config.toml
num_hidden_layers = 15
hidden_size = 192
num_attention_heads = 9
num_key_value_heads = 9
head_dim = 32
intermediate_size = 512
vocab_size = 4096
hidden_act = "swiglu"
norm = "rmsnorm"
norm_place = "pre"
norm_eps = 1e-06
positions = "rope"
rope_theta = 1000000.0
rope_fraction = 1.0
qk_norm = false
attn_scale = 0.177
bias = "all"
tie_word_embeddings = false
parallel_block = false
init = "uniform"
init_std_qkv = 0.0478
init_std_o = 0.00713
init_std_up = 0.0478
init_std_down = 0.00535
optimizer = "ademamix"
learning_rate = 0.000379
beta1 = 0.9
weight_decay = 0.82
lr_head = 0.00524
max_grad_norm = 2.0
warmup_steps = 249
schedule = "cos"
final_lr_fraction = 0.0
batch_tokens = [16384, 32768, 65536]
max_seq_len = 512
doc_mask = true
train_tokens = 205500000
max_steps = 5667
dataset = "wikipedia_en"
Each number is 128 + 24 x the weight over its row's rms, rounded and kept within 0 to 255. Layers, rows and columns count from 0. Numbers have three digits each. The size before them is the row's rms in percent of the matrix's.

# layer 9 MLP gate, 512x192, rms 0.0476, rows 431-455, columns 0-191
094:132117127163135075163098137130132108074113111097147131150115111136159106110159133088117123145112152110126187112168122148176119139094189141144127121138114129130138120101111158153157112130131085120110141114148086132146135069154103121166096141124119122113129165131125151141105112166102105099151124130124125109130120153101161158142150183140061153168160152159156133136098126126144137149128132091132171110109130148129085124143139155113144121118186096118106136169165158101108143121152163133122111127125086160122142132156103090107123136102099087140154109134131122170115137118113166119
102:155095114141115145083147153122123109137146160127087104122145142103115106137154165071112139112143126103117113110146113153149200066146131131140143154120142131133141081157105111138128111140116152105167158104079121137125124193156155144116108105135132106114090147085112102155087157130149167151126108186150158155138127140146130163141131131141120101140099149165155155143156127172117120151135116152109145162168095131129102102121104128171109131149140117156141152097140120116142147133160100131150147147085128160140111143123175138145123114108148099142142138094148152084161122154159119098
094:112129158163106118114148125114120112156117090130106102108134084101126141142101151161114121158115125109163172128112122105130128115141077138117113115117120118091138111124128129094165139161125094071105114112137147133113134165102095124133101114117127130171134158160127143084117107095084138106137102121158100120102133172159123140175118127071142120146119114074106082148076102115123122092106139183128080108153111162149097130089121124141139114133139129174144168135139122137142130159133135106091080111097144178180116124094137162159135084151108129116111115146131143121129127104129104097
102:147163125106144123120139156163120139087124110153116177163091147111139145093152114148143150080156165150148132131108090157137120174117091118109112106139073097151104156150172154109141120111153094126157093101109154108178123143135130109121129114122154147143158118154138127138121167109127128126123136124139135089143169113111110165126181122121151080120159119117118110152113105119114130119074138111126142121073131156164119140153144096144097139127096102145108118090138067108127133122103132128131111102103127162115124124093174165139092109084117145097115089116131115084128143133099083148
102:139167109092101142123150127140108132124118151131084129128125113155165089128134172146121115116165125143121155099159145115137128106103131141140107141121122149146115135166170124165146156165130085088134132075121087147103093118132147087121118113136117129156155131163122137139131137115122137076114127115085159151099111123120161139192134097129117151101118143107111130172139087116129109105125135131097146130140115121090089081135123133124116122138128125127156142137147141141149186133130149133114105161168116088142142118139083166155144155135187122156142085112136164145186139137139081203
097:132136150161138123099135149096087136141115132144130128127116145130120097113143137086130079163131145154129129111131139140133082120107099095093114149141145087112103082075153165077115093159093130147080095089116078129138094097125126136136156125138136165163106128110103135114172125109129129114162109154094142090115086118097146169163130100104145128135155108096139162115118119174147134135110154123143123122113140148123155121097145160107092144128142139162164097127134147091093127078139146120145129096165121134156137107136071128136118106090143161158146109136143118179128117167150149105
105:162093177132137122141152158125122145130128162099126146092142132092119167101084164122136132158100098136110145109137106116180119125105111184144159096157120086095118126093102127112108093128127156073161129127109209091138134132139130119134115137133131094165183148154121116122125146116103161116132124135088167111121129131123119114155115116132181105125128119139068116137149141118130091125163157092131128148142129171121122097138092118131137132102082166132135098142152109091128122162117116146124068140140152141133154160161169118122133124104153118148136147102166138139130109148109159105
098:143162098157103123124090111148110066155128136154116143136143112125100150079115194085140157138158125122141149146126130126147112178134123151089105139117093147136137128126172182106119113120146166119135130130101138110106162138129116112113129117136096159130084144123096078157136120115152114140098158117136153105123101118131146140087184152084100134131127121107166105103095129165162121104134113112156114133139092105196117107101124116113135138094113123129094115100159118127082176101125138121098137143116165097159129147110128144107117111162097159140100111103155159112112115110135148082
097:130153108130110152097112152140104104124129133126106098119160100134119102100132144125102091150124190102147089129107161121135147167151117189153167137156141163143132142131174145103101123148148099152122120120092187145128124104162121109118109110116120093136073093110075155134128136136120114144126109108160089133127161158128121116115125144097116129112117101143161110159100117123124182157103117098172143140115141120143142077122161132117110193129173111110130143174136125180127142172157124130127108129118140128152116135123140122104144111149127184142101142109157168119099094134103149092
101:141142121115086132123122141142098112130118149112144132121116169173122102104119163126154149108150153130167108129125131150139086102143151154142120156126118180131158143108095120117086120110119108133077142086129142101126119111180154132078119123124114203128115115144102154127138153134123153121126144079131099140136141107127160098133126114087127152129171075122130113146175126135116133075096149160135106102160112145091107086153133147118120112105123128131127156120101095109162110143129153119137121080114079201126112167138135141155126071140152152120124127106105081129163146134162131150
100:165143116128119161083084160135112138147101109100169119086137092157132154127154125126113112125124166156162129116134114118118120134124114120123158112114115137104122120098138118112132108101103166122119144138145152129141166115130093152100162123131123138130102130149110146075094104148107159155112147147073159134113098147150145137114131138157210128135123073103157158106147123123140117153212130124139184164148094139137097094128179142130106124147147124144132125139116124099128144114136137098150112117119207139159139186129136127140106133139150093083104122114150143144173127133104126139
098:125140131117121144144153161132085164097141159161083105095107084119159155134133171133108149128162109150103164117120108111135115137128113152124166120133101146163111129120139156145106132147123114173104160093066128160086150139114111160138153115077125157143110122113106116131122137125122153153132118135129097104096119140123108163115167092159147077141153110143159151133102095115167151070150143129125149154128136100134140129162138125174167179100132161159090085099112136136140107131126114116103089157121153099170151123148129170154128070149138117131158100142132136152146136134127116111
102:136129094153141132126143118113120126109141154177131119108111132148077104092126107126142115091112148146151166143109085180119123165137124152136139145111100097155101065111141101105062103129137091102079124067114162153120158129159158109112091119112158097112108139114136123128132087072141096092114085150111128097103122170118164116146117129130138145136167123125124104131105095147120146099169138139111154166132117163167152121080155146132144118145140159116120086110154125113155133120175134107150135126103095130173155172109139107126127158105129137115130158148123133111145144139119120116
102:112117144091132137132114154155089178131125126086128149118120115105109112145102113109140135154135142107122132108120103108126123169148135110125112150145164129098144149104113123117134072135119158162112113124103131141165131143139152166115137105153157128127144143139148126161110176118121110167157127138131142130156158059162113146118132101067119161122090115125117156132154093107091129114173106144161107123140182149143124108167143115136118084116151110106099154119178065135113162140117120113150116153141148158124135108090119146161110158168111083150126082105138174128106146081118170151
099:148087177164116097110139116128120142126143145135146096108174115140108115112155112151104149109144129132131125125140133167130114054144151118143153085117105121125154135138080105146129170132151165115128126122114107163135113147175145145094145166113123145117117131089133168118107145135131122137075149129133126087087096085137133121127097149150149141152140110135156170092095106128168134153119145140136142128116129115087117144176109122133100136137102106138174092124093106163153140119108150136111155090127146127086131168145183141135172167099135141159112142170141141152144160182167118111
098:145088139148143125162146119176106150141123146178116141156142093154144150101139123143145103110098100172126161096123089119103108149132136125099132148119134127139123103172141121137098118137132157100159113104116101114133158174164103172139141115132096127130110170094138108172119133120119200118143153113131131118139153137096108138140135138131101150123118176127090089153142110140099121116111156098147096122115115099115148127124131108153109105162115143154155163102071111137151123102144132183188092163143062118134142158068165103106119135124126165119141146127113118139108127135164137146
104:159121089152140139122166154153162153167162188085159144120165148111134113118130132143150139132096153137133121140147128089134137139120137154135083140124145131150177112174138124157097124132127093114157114171132135128158150113084142112160116103131107108100079111173086185115098122150096133155129113121097077161151149106119151094163159114115160152110062119081130168154134134182125127144100108172148145148115140114138156124137152104163151117131154142118124140126118109121120152145115107132127133148141142147107106144148133181150112119170133126142095145119148139127129145156160095112
100:108101126134131151123121127137071129096121166100118139108102157123150133152117117099147175113076123123101129134141095115157173148104138126141083132145141116119101116101116096077153088136103163146152133154103115145154145104118143125102142121123111113109128172124102165130090117101079180125103104136153176130155132083143124110134158152129140118151097121146139141090154116185158102146123119133084124136116133142124115151130133121115124176097146078167190132074110117128139128140137119134096107136170124150178089125132119150120112131103150105123128097084141094168102130145113102126
098:110090104138131127168153133132078121159102121114076129126155112116126143135131108121122133136165138099132125091166115114140138157174117108106107145085114171181158144150124149141176108131106093130099126164113158124155118121091150089135133138113138131142139120115139113122126108152150061148115151137142122095135106136156110152094113147148121181126181139106144099147117134157084166109173175146153164139153152115092151134173124168088105075152124172141118140150165147123112106128132119131096159128109144133147116156152147175126140156142156120116145145140127149143098151085133145140
098:124186066120104156116140154143106132162125128122148119143151140115131122094146165097118136161157120133111100096153128138135093122134099129134147121144087144171142141175129149149101133165109133132148141160161136133116111151142097162110089113124114117151155157164146156079129155141173124161153108111108138114113195112160142135159143165136118119104135128170079088091126107091152120102168146132103123118109118108149159078115150111159129104099140080107147111141120138107172117118107140129174102144149115175164095151136127148127153160109150121119139121152093102120102150102111133139
106:151135139158101112162146148129125149157129125113122118121115167069106146129115130127147125111088091111119138144123140073107142168151138122150110108128152190138108117106190130110101115135129097114138140118117139099057127099132155080149138126149126110139140126125135104156113145126101109164131085153152137113106137132140119138134096108134077129132159126141131109160124140094158118099126127110131093093150122166111112114124102137076173103082123132134146137130120105130066098131112127143088155119119098149077167099092123153091158173165137130127100158097161152164115141112101100131
096:119127081092096111107144105123114106132102125129121126144136119121139164146163122136141152152121108118134136136165158145151127084107147110106122150143150151116122128104169117093127113111103191162156163119126182106143144092163063141134131131151096166142137128116153175131121152164142164090150115118176103134092112120134103121117135114139094163102132154155101089152107123117150120132109146171096098141116141127083077122170121160122158125137139146187180155092114106131095174118133167122104125144116134133117099101133124117148164140115093113131150151122088163111124162120148128140
100:144106144140179155132108086095113117134153136105162151065118159111118129158131154144169074136134128135135156084095135125162180125125135131118169130149102136139169165151116131120162111167115143133142134141108107119098077154097127112108128111088137141109115086149119104108121149107127106116130123166117109120134117140112143134112095120100145106130191131121124094125150111112156094132118070106129146102155165088103141157175133122179151143095134111100147063114104173109139142134122140133161134122121132123108144151127130051151129150131106134138119133126129141104142128119106084099
098:101089146161109111134095110147135121128159126120119169159101086149116104103144116114117121126142111138104135164122080132145150148138128149115127128149142069129113119109134133091140130086117154084120128129124116117070100138118104102111111122124134120159131117104128129100109098108135143103109092141132119144127136106135114160171167110144071087187149075082139144133104115105098108075148074150116132122128133101185137139094158145148118124153087115133132118120117116105145133153126095162099144125094118116141133125118153062084097101130127097101165104139145104112154079118142150094
099:119101104109153166114128145164109088113135107126075118120134086171119180130100160094132127125129122121155150144126129135134108099124132132150110069146187113122173166143107089148173101107091106118082146121145073125127076118165136121116106161079154154140122137125131184109094117089131166128118122109109145113113147128114147128107130125122127153134104137152164106124153124156132110094193148130131134109104171121122100098136137096160135115131169078145150161105143123113132149155171167113153084139134081117122111152153128122115127123155131135138107164104111144115146122130126124123
# layer 9 MLP up, 512x192, rms 0.0472, rows 431-454, columns 0-191
097:098139134075118097069137156104117110139132143108139145120114156139145118146118125144135098156115137076111128105102110126107134127113124150133172138135118078140121106105161113147141082076120116118121112095181125117125119058127156126155117129106151119123139148104116153112160141114078108153130147132122162135106143138092124170108112129106147106139090109099131090152150158108079167070098103105124149143103116131099117172126081165126140127119116096169162154159163126103111146138157120114165155131140158108109082141137182124086129123151131120122131146085123100142107154127134117115
098:115132123115161128137146068149143181185171098156132127155095149126107115105119124128097138138108123140159097140098175136139113148140136132169140117114106093141115159142162118164105127160139136164166137132160115105155106135149131130126117121141122121120162081135087151125162135091073143098106120089147118129132146161125135154128179112117094125102167105132141079164089153173117148134144123133079127111123161129105132098107104099173150092101083127130091125158180129126138169102130140120129145157107125141172123124109098116124134147148110148147148096155139110174105112133129139121
099:110132129079140157160163104110084126119138132150131150151104125069104159115139128130118122108181128144132136126148095111154149132072129131160147126131116089147165183109061145165119134170143150154129157125163129113097118118116155130065147097148147109135138124089120144103110152110149157141119117133169055132141143155094141151158100150175103108105131102130114138125159134140162147097129084142145154128123124136174160118137111138170168161135129110122105123153111125122150166090125134119122122147143114128164111151177147153147108131151092131135118140117126131170157152109144118125
103:071095130093132141152124106113122157145123125135142144115154161131107121133093130089129130119127171112078138136139152187168125116119162085113133130121119113054106141189116136160090122130106132113106127143085115126102142181104121111130134146091098128093117165103115107153162124142153100101145147143107128153107136106098155105140106135082122099147152138133155149105086137152167171169159114152144103112132118118094127165133160149151195131120101073170164150116109140148148150117114123128129131143116120149137131107123114149165149126147150139103153128124077121136095137119124127132
100:113118129137149149149139148120098094101143147093132131138124149094113164106155165103100118119121087121160146147131170181126143161155138110160108121133166121088187138136075117165159150139174135119130111120138121120092162155102150100110136108157183127158124158095140142132096127143112113123123125173110150106164092137162129119126106162140144162113107101122121109137123098113124144160157114142110138101088139165141133139167156140147109101125136100117127168121127097150140122148147135098093096149139135143158081155102154118128129122114082089108144131101164104175113128122058126154
101:165103105089137116136123157071100131105153141114121112136099145112137130160084121114165103130092129116142146142132155122134123133097132158081139121138146139184163149113143177147148181124171142178108126159126140147131115145098096130141128132115099112154136164152120100122096095146094159154095147159133166166148137093118151105148119139139107124159140105158145171106146130082142143148145140115138149149125132175074112108133139102099113168122119120134077151113140139131093181169140148142121102139097172138122129143120167121115120085135136114126127071157108129117140145164146098130
108:119142154123135162109132123137131090106122145150144131131125126109153119110146158124119105119178185103110132141113133144117115131088170143114149159153140079147123126134109122151101160131143130139067120142119128091125078130151144083096140093105112149138134171152108128183140130147118085153107083121115123122106106140127122110160109135121119108103118159163124117128104139157121177096142133097108105127146111120162126132175101110129127150134108130201140116169078136175125142103156127159146138142088144094146200149147103152153112126105148156137138117145178092151169139158129144135
097:074066131167116133136137108151144150148094151119117116141129111081163155158137142141119154085159128161093148128139111151074118156176133102090136129114148177119161116142159152096140117172150140108115136112093124115123095105169151149156137127106116079125146106075127141099118128097085145103160132134120148123123169144106145110123150117144113139119141144108124092138129130145116088124112142131105087141102160116144142126136151111103126130149177163108137148145132099127124113156103100142091147153147097112131115099084079133081125177128107139110145137115133147128159103079107116091
097:141089138148147131117156101111107108138122152132110115133121125079119120096158140160144127118132103120167154147117107142152117165121126107134154114095165153111114175142155123064162160149164122127129126145115142104145136107137173114139104096090111132132121139131124134104122112096109145155156072115152160164175132152095109110090100113092142115149089147073068095093172134129115123164103109132094152146152110152191140135143133124114083125105087123149104128123150135137125143136108099158137108098176117113123108136134112134160124129113140113160113161122117151084157121093101166102
104:169159160118146129137140123168145091121110117161081081130149133097160142112133165158167144142128153139111127092151140148123111131106136132111162139152102157200095108091152119156132113117088144118120142114092119128166117097139132110127129107096120145162132146125141170140133177115072145100143146138138099144102123119113109161149099126119128106128152132170127135109105117101136177076130125132134121123094124150141120130117095145101130091103117126179144162115118126142111101092128158135141168160151169124082129131096098184180143135149131099147116122104076129132156131113087132154
094:105135163099094110125166146131098141091138153113085126152140147103110152094073162122147119139099125137115137156128139153163128067163086134102113110168121154110130113118108132155189189076122116123091140139133155127131146139118140133142071120123151193154093117112136134096127103154146132163142134144135108127096113111123094146102145121109125119172152120166087117088133081102142125124131147161089144126133121067140098162117095109089129131119121120119134096099148118088113129129140132109141114121099151146099155107153146145113119129124092093108126127113131158157114133162123096144
095:137115172111114130136137142095144147127159073133122135093094143068132120190083127127123109137164138172115116133084161127077121115088131132101137142128113132123155076115117144127135125138097118104112133091120121175112144114107149082114094151128114099155093104157106088136135097089168132096095084142130142108141129089125143152177145123109157164095121174128119117147163119108114112114125130147127113070122083180141155147076121112097147124150105151114105150118153156123117118103112136117110146141126080128162115120133125106115110123112121125130102088145098141109113133134163130151
100:145132120126135108139153141146145137096125137090127084118126128122098093090119137131093131119146128155111100136133105154094132151152189149128124116170096112084088145078060093076147137120143121115120145139128171123084156149163157101119164123115132130130117151126162130116085154096118120152137147134106141145152149121119110095166148131082122091148133136116123180153121181123085109162092111109153136155158164151151126124126123095118144110132160130136155127167118096098166136140151147147139127131098145097125087158145085129078097111123124140092133103102120137166164109105136116122
098:118133118090152166120108119134155135115124122116130128167143057109084122161085146155108127133107083114106099150125144129102134109097093105161157109137143118095118100104118127085173156095157149142133061173134118149104102124131136139142117136168153165092128104114120152144178152145146137099136149152105145134131156107125115116141154102139160162165114113131163110135103185134158109107109109151108137153148112160144144152114138108155117126157100116179122142116101089113166178115123107150110112133112110153136093121150142168111114139099097109109124144118112136163192114132106136130
095:134128140144126152156177161146146123099143106100100112126119105135132171127131117142140119137116119105126156103163087107123158095134141086095095126092128143160099101107138125140159156101119085112152122147135124182118102125145103104152097126133120162150132132155152121154165109166127152136113095116105116116126131181084110117090149118111104153116183178097100113117161143129093156133107166096143061130112092111122106092160131110135152108162097103102128125158109156089122138124159130149151130119118070152124101124104171166124100155123128138125096112118152141113125137133172114171
103:154139136109134092127092135130146092132119108087139151114090125123140118098137140101137095122121079133130117197121126175197146128145121167082136122116114139111139097132112143145168120124139134149086122130128170085153118165111156120110153164133118160189143145145176089152127162158154121127106123094134169117119139100149108140146122156140158158115136091133125157136101125122124135116139160145134129177129123134141116149111143108088086122116147164154113083130125108096077139114103088136145116077164125101154147120155154114112117134091123106128139121139066144137170104117133112117
100:147143141108150160146137087154168128170149171107136137135138142128116151102135129095109129157129146153136148130195145134109146132150144107082141153140110130162138088122106120139104160093127192155119088129083120118141126101148161142122102120145113148129105157101120123115129147143158109139108123148108123099148124122131173085152154109122123103127125125119132142136125174130148166161151125137122140120149093123122121108112142135125156096098131135111090123121147127139109199121125111123102115129115100119138152186108196126137165125139166191116112126113109104116093085187176177143
098:127090150128088162110118121132157136125136122145187124135125141079185147120133082110138126138160102172088144162130138076134150092133153078149148128160129158180161132150141147098145107140144135090169101094131102133150114116117105129145140118116117147132131145127124126136145151141099129127124086108135152103135103113096122146122122101097112202097081126128106136116140132121136057110075162145127143104128164137117108119183145141122184108118126129133172096118114145136105110154139091099111140140128137144157138111102157118152146099114141104141125110126114130134108119149072165127
105:097125130117135167119103094104163120114134118086117136127124122177148118085154115130133131094125167121112160169138107120146119122154165150149125119112156079097139105142150133100134091121113158168125136132166129134153106126118137150111099115138128160108129140072115160140119120139143109154109105099153098143134110129123203150097104152163103112154140100134181094188150119191161133081165141092073145116083136162122102151109147157135158111118149148118095151130137117119126117103095124154147084122119127113178140137093156131139113137118153107148125101127155143157119136104140111140
098:085126125139142124179155145138116139117117137177153107097154086133141088144148109127104140126166135130154146143144141124109142123103143163124111102108084115131083138157119122151109110160100135146118115098104115091102135120104142086122158108091142093116083074138118082130148178085117122084132113116183096140162114127133172113148126148095139144103114097140080169122074154116121121095161120118166137132162158179134143129121120143125114145096124127147158112126103131128101092151124100112084136159116088138107125139133099101122112132155115131175111167121156104158139121161140147129
104:131138085135157133157143125133165141134141118125111129102131132128095128124113140126157106168110141102133196104116113133162179142157129116168118112119152134145130144138156142158164121142151072131113090176153074095107092120156131099150151140036115090110121154109115128125132109122179108120085117138137098123112159118158120151123170129114128158146104106072120166110114127137154131102111074101090160131133129131105128145123157114151105131120100136144105158164140176157127111124140130142126152092111147094166164147145079149097104129123125147141128144155145100131144125138118134114
102:132067131170132127147088125087153141103126099099142148126118134121094082147128127100101162115073105140142107126152098121177095107135101132134135154109142121134139099122133119155146178093137145142103152159136137098115099164138150101133085158140119122122124122133138147112144147141137079175141126126105167107139127078129114161136110174160092139114092156131108127190143118129151126152151136168114148136178136107115099113118159113118131143115110113132131169133105105123116171155162139125173083108152105120096104119108166094150146117115132198112123126145091134102107147152129147127
095:129102109155126103121138130112110129172157149147129104154142113114135117104123151116144187148144069149115166134116140102097173126083083094096144120128137122093131102177150114097165165134135114107163125133143132106092097130129150098095136108157116117139127116100101156101163109132068140115145138086114091117143157114109129097145127135148118128111102128127154112128132145100170119127104098191163146123127111144134118093154104183124144092132114141123166099135088142105099141117159122121151118147068178181125154139127102151112127106154157167119139095102122128105151150120113122118
100:147113113097167140135116124141136133120039116183149162099099182103106179128114065092149132127148110118107135102107129146123081120129139131143131122157122118091111088122140116123131129104107116124130115149125102166126163138106129134098133110137167157093160116155110149084123132103127143136172137098101162147126112129149130188133099092129169142131121143167092147166162137109144118119117099114120129138143094150116164124132124113123088118123089107123090136107119153177158151100177106140108133128144109103088103137099123114110122139161099094147116093151135119143144129139172110131
# layer 9 MLP down (transposed), 512x192, rms 0.0342, rows 431-454, columns 0-191
098:100164118128143131152196141154102087145123114139095127134106144106126145115123111112108131138103124138124081204108180130138163156097180141130123153173132131144126091129125141135091099088108135111120077174100094124126180119131108102157098137134145163133169116192135160124128140160100120152141135150133129187109162132153093131110136111141109126145115149098105147147136162084147091150145118082108140113153147118182138137101102143150112122118144139074163139140103102129139122123128116131129117076162122104143146100135121122150115122141137113105124148117135120112124136164111112111
099:136104105105156150116117121096118134117141146114153112142194100145161170135159162113133123118134143124107102150124124154129175135160146148113105178152151097110117131142092142123137123122120100090155124152108190115107105116115148122116146162109133150138128148165111143126138153138146117110128122122126147127140132099147136120109138137143100101131122153129111105114148155131115128125214071140104122149126174133148119119154132137086071085123131120158193148129132130149087114098088117125092125084188154163179097117126111150129126136138146103155109160069143120112148097136124124160
101:139123124131127141167113136107139105133088153143130155136168137079148148120116100115099150116107149135137149138134121162141082153168145136131177140149137128122130144112128121145138104125127141129090177165143106132017115105111119153117136168107168139091100107119093132141127118112131169096190170115146129165107117135132129140088138147119148171099135134134139143147121113150098081161091094122108128110130115114155114122169121109102145107117125124122158146091169132096086053123116132122158140127135137183100150121121158118144106135132107137134126171144152118120116112123126097141
105:159114131150118104114127150119113141113123095139141137150115109128112127152095130158185170151154083118115129154167187098111119108116126124120111184116107077137148138175132102096123130121129157132132105132134124121074166128095133124085100103109129150169147131149181106168168095110132144067090138148145139155124113098121119174100152138138102114111143164145159122114130111131155116140149142130154128118109073136119156115082083105115137157131155108106138114131143139109129107159132113115098158137149130104157106119109113143155098183093136131161133166130125129148163125080099122150
101:105122147134127125111120147105154086152112098111117151166158134102137127158147111126106142061136116143126138110086138131120150158149105099118113125159107074111156119111065159113125114112087178136103133168158097119130138144123087129164155142097142113139167164145114137106152083098096147123116175131167119129157139141067097112158119158118104149153149117127111066106141140128100127134134092142123147133182147166161121161091166140151149118113141126071130155111114108128146160131119095119151096133135125119140132120117145127125159164107124124089137115157158122164094120127138147111
100:118119151130111157201101096170119157105104113129117104147126126124142126117138191103165114136100112149121105130127141143103107132146121099154154180169124131110166145151152117139163105111138116097099140133110147124143162175132144145115145108130158133114139154144118119100122100140136143158128097093119139132130133176117115168091145119112194115127083198137105107097129083125181129115114125106150134169099109099179144146134143127165130153118125149111158127137103154107133155155128141125137066105129166143106146116098135116108151160120111181153152153104129110104146114147120112131
105:132132109115126159169090136123118111146121132113142119128145130144126110139146143138126185209142118175113160109137139123123079149124128157099119113141158127096129146099124119166113146090131197160120126144119161122123083126128159121125146149152133174123137154110121097134145160106096100122119162123141169147131112087123102061092160133124130126138119103151127142119116069097124080189138148087131159127111115155075132111137117118126151125128106147110136167089137177108119069146121166130111121141121128138163154193128130103135137113143118156138105124120123142122113117159144124114
096:159117152111177165102130154142084076107088145137115154179142157100153113119129121145122151148133137126103076079093131131136143131127120153140143109101105137126108162124177130144143143136175155125159136129173173127126107112150106117148126115105107138131139155131173095147123094113136117151133159154178166132168113107135096143123123152143110121138134128126158161153140163121159105093144133135122143155111106139133135128155094169119148142116150159111114165099145143083131131157109143102177102070125162136154150155182171099117125138158148105125084126135158105133093137139152114142
093:142138127127162098171145098160156110121125168136115146085117104154159097103128128157101171162097155154142120191149068150144135162109136165123126128114150154129107118137159143141129124103121156107138120122141106146159108157123137141191121167170151112096063132083086120111117104098109126110139142104112142104108133139159149126115168128146129161132125127136153144185127143115115180136114143126127145141108121133120095094130131148108133133161145157138094161112102164097133154135138122140128131122088099164125089155171159156114127140141130142163150163081097144151145102112166127119
104:103122123136111090109164135106136089143134139067163136093098164064101132140135119101140132113117152141115172062139112142161164161159062122094151103138109125131166097140140155124108082105099118097140132173155141133138115097140112126162137113081150116151126118132126137140149164144103109101109132141100133137169109138095122098147059159134134094115126153122126131096114120098093150128116114092110164160108128097142122123149125149117126103155144117096164113140087113104138150127130109129111123103107141108138122120133119105185124117133164125110097148112087118137165166133124148164
096:155108139128117116126132128107150105140160106102140127106148129137121105101135100113116154161120142138165128200100115090159102114093123128142109125097088120151098152117127131078154107123138117118136159126130154125113142151165150104075126155143139136165107170101155135142084154108079175119150126146096120131140163158096134107125124162162113161110128159131132134145121121136094114180156100110118119132110140141150139125113192184098115153097110129137130151172174101130124106161151159113116146142140103150115073158120097108114106125118172137128135070148165144094126147140125159130
095:129128142143164150113165150132138150109125098191099104096149143086137089143128128150122140075116110113120151061158088131119145112171121147117138143144108159141133108115139125134155133117138144128137124141091091126132152110133117130166133056122134126126099113153201130150111081164113141111119130157161114144161138149134099140110145098177186143146125178111139185135093146132126148124139136147137112139138133104106098154075132139155111135105141164136154161142103150104126119178134110162143131162133129143139144097138129114131150119156103130148098117132094138128121163094127075145
097:142102126117124193130171144140167092135148095079172125120121149144110117157157129130134131096141153101061145112145096147132085093130115121150147130142143123116105139137122133121154143137081115124137173120129116060109144106107139130141161131127108148117113168095187138132141078139126142111152178123156158110130156134120113117115130154096102150123101137116109110115115131127128128119130130154105151131131148137163128137093156113125083072158103130120099121149136143130126110134083152105123145180106151117186129110113113099116124124076169134129124140093171126138107093152065120146
100:136102125111133147082073168098141124124112121137111115063147140119115137153109150125163132133123160110127110139115139120121119121161140096104122126118126151097102142105155166123124141154107101111087156093139125090148096158140159179113117183143157124139103131136121110125083158071153073120111139165154127170162139136155127172081095149091098167106112117130105139121139141129130138112084124109117138131146130129129128105149160109106112120110110107107146132145168082156078109095138126119092143114145110161140094121181135133147130151136129181145138119190131132102094110136133129112
093:096150108126120114137093113114150101149103086122133138095136156117139146102167134161050102104074122145139133142144114137144091085146075145128106139111105131119119136131183162135106115080109114126151136163168090132142108153106129107147148142129115132086135152149092136159124125117150104119141118192121133106146169134157153137150117158126115142131116155080081134116110116123134161170140154169124122097106116156129117138103136141125103098140129132185112153119123133180131108122129093120098159094156143115177165103124110117097125156113146128119111116147092142134142087156095146096
097:158108105162112126126132104139144064092093109138160135138131108180152152108153121153119150138122155132107117077157100124146131185128141143136149118104155160086125111138169158109110109130138163130156123121150149072113126153129129093141115130098137116132146107105135131124109099171087139099127088132139152144104124172091125117109113144134151130137100086100101085135143149160136132125120141063108112130172086143152075146102104117169124128093141101120123116158113132152138112116123078118169113113151133136131122104091160142128155130061160097153144121112163096136131100127121128126
103:110144140085091136111122103124129129111124084142166133092128126140129121128101084115082109105091121105116137142124097073060145115127157130143132136119138139071155110104159153110124124154116075101169114099166156126133143137149141136136097170126119092093106080156158151135118129168152115125159137141148170151080127148138132089097080116144115089126124141134127124140146153121147142128120165151128126117123113103154168146124093122123117189119121143143140128147149117142161114144123103096116095105111128142132136109130171137141110157140179144091130165138118149105178125148104102184
099:116127110135128124102146098156091111064129101116146155158124134087104102142128154110067131107089115119101133046108165096120132114098144055097125122069110126156085133097121135154121134140075168133134141167144122121095087142149145118138099100124115141128133142151113110095107104123144128126080098117133098148133121129175128096136166180111147108103134106145105131086128161104155152161123129131111117142133130122151087124127135143125122123152166146118112155135102097147107118099117136127188115131104151118112123151162153118144112117110129112132108166132154111107162103134152149135
104:129127133155106122152129148115119158106094126094150167154131100119119089104131151140123142148177120148149139120133141110156150125149102162164134166100083108115152126148150159130138115152115094128158099148193116119111164165083064168064070121128075142174118092092130090124123098110120134166140160127111111121144114111152097093148132147158161124143120165146139110159156121101087116128127126104093151107164135103108155131114139159130114113121169138111173123123124089124132160115084109140131133127113115142118160101116077116115111122100113102114139128156136094139134128144125129114
103:153110140142123174152138117126176113132157110135127137125096112124159164122106114082108126100105146147167132177151189142115093075101156127144139116162126137150160150140139121103156113134136119117152128135134093160147099155110151118129111149129196134090133109116135096149109108110110150118138136119133150125113128141145092103098100111111097130176116127119115120123098127098110131210104142148166093148135158104095120132105158162112076100140109125107137140108160124123179130147163086133120132132137140118126149127134108116130171152169098112124139075133106140099105148187154117148
100:099109159142121143106142145134153117126122131160101130125129127160130163147123129141132155082156099124135132124134146123158104105105177178143130146118138145126116060157121139063098131120143192109139143118111133107094127082119130106144125109155087083116101133113111095140142130098131138113096118145089171125098121142081092081107150118139123121130096131152116164110133143132136132139110113135137119127171140158180123136122161147138116150124148117113084152117187183159153141093146118142126124130151094152104097139136130113174135120124120116146099118115085112104115160123066133189
101:139156111119110135098097135128173083134104119154149118152132144096188125141118146152176102105137133108123160074159098143162144095136132117143161107129119140133118080097110120114131151117116144110183107154151128143152135170139103138140151121161115118134147154136139158100107109104148082151106176136157127118101146123134131134141157139150136054125168111153134141083143118143107158099160139134112134140109164116146079129166162117129107113084090125169151112118106108088159120146141110171146099130137104134126161106118107138121106121116106092114153158116129145106113141092091128070
095:149139128099140150132129133112128149089109128135158107121100134130130145139112138127110122160126161144127118210157141150130136118136105108117139118138166105096115187109068116128131137122118119135189129144113122163059140142131121127159104063121104168099094137152127138127122133156147095128166119126100137145128116086103105132120099159141123088150134152165112104123136115137141129094104121122159142148111141159097129128135161146170181130102148128096122136107139166144133115141160110109129106153112134097131199128125100074183104132161104136117143131172128128096103120093080120128
100:139121115127096120137113160104123136151120116120170103103106125106126116164127097133130122102080131086173100145154166194125092126124121116105146116128133146130124140195138104123099118136141178148170110116100086161179137129116137131096186112132081169134125161142143096111110105155146136083094128094144147122090112132130101141130168118097070132120161127171137136092134124126095108109093150161140110126128156114100178148123139132113119165114132160141160105125101119187109143133140124139141084113129111149107134157097117125120156124160116128136120147142085143114102156151116122159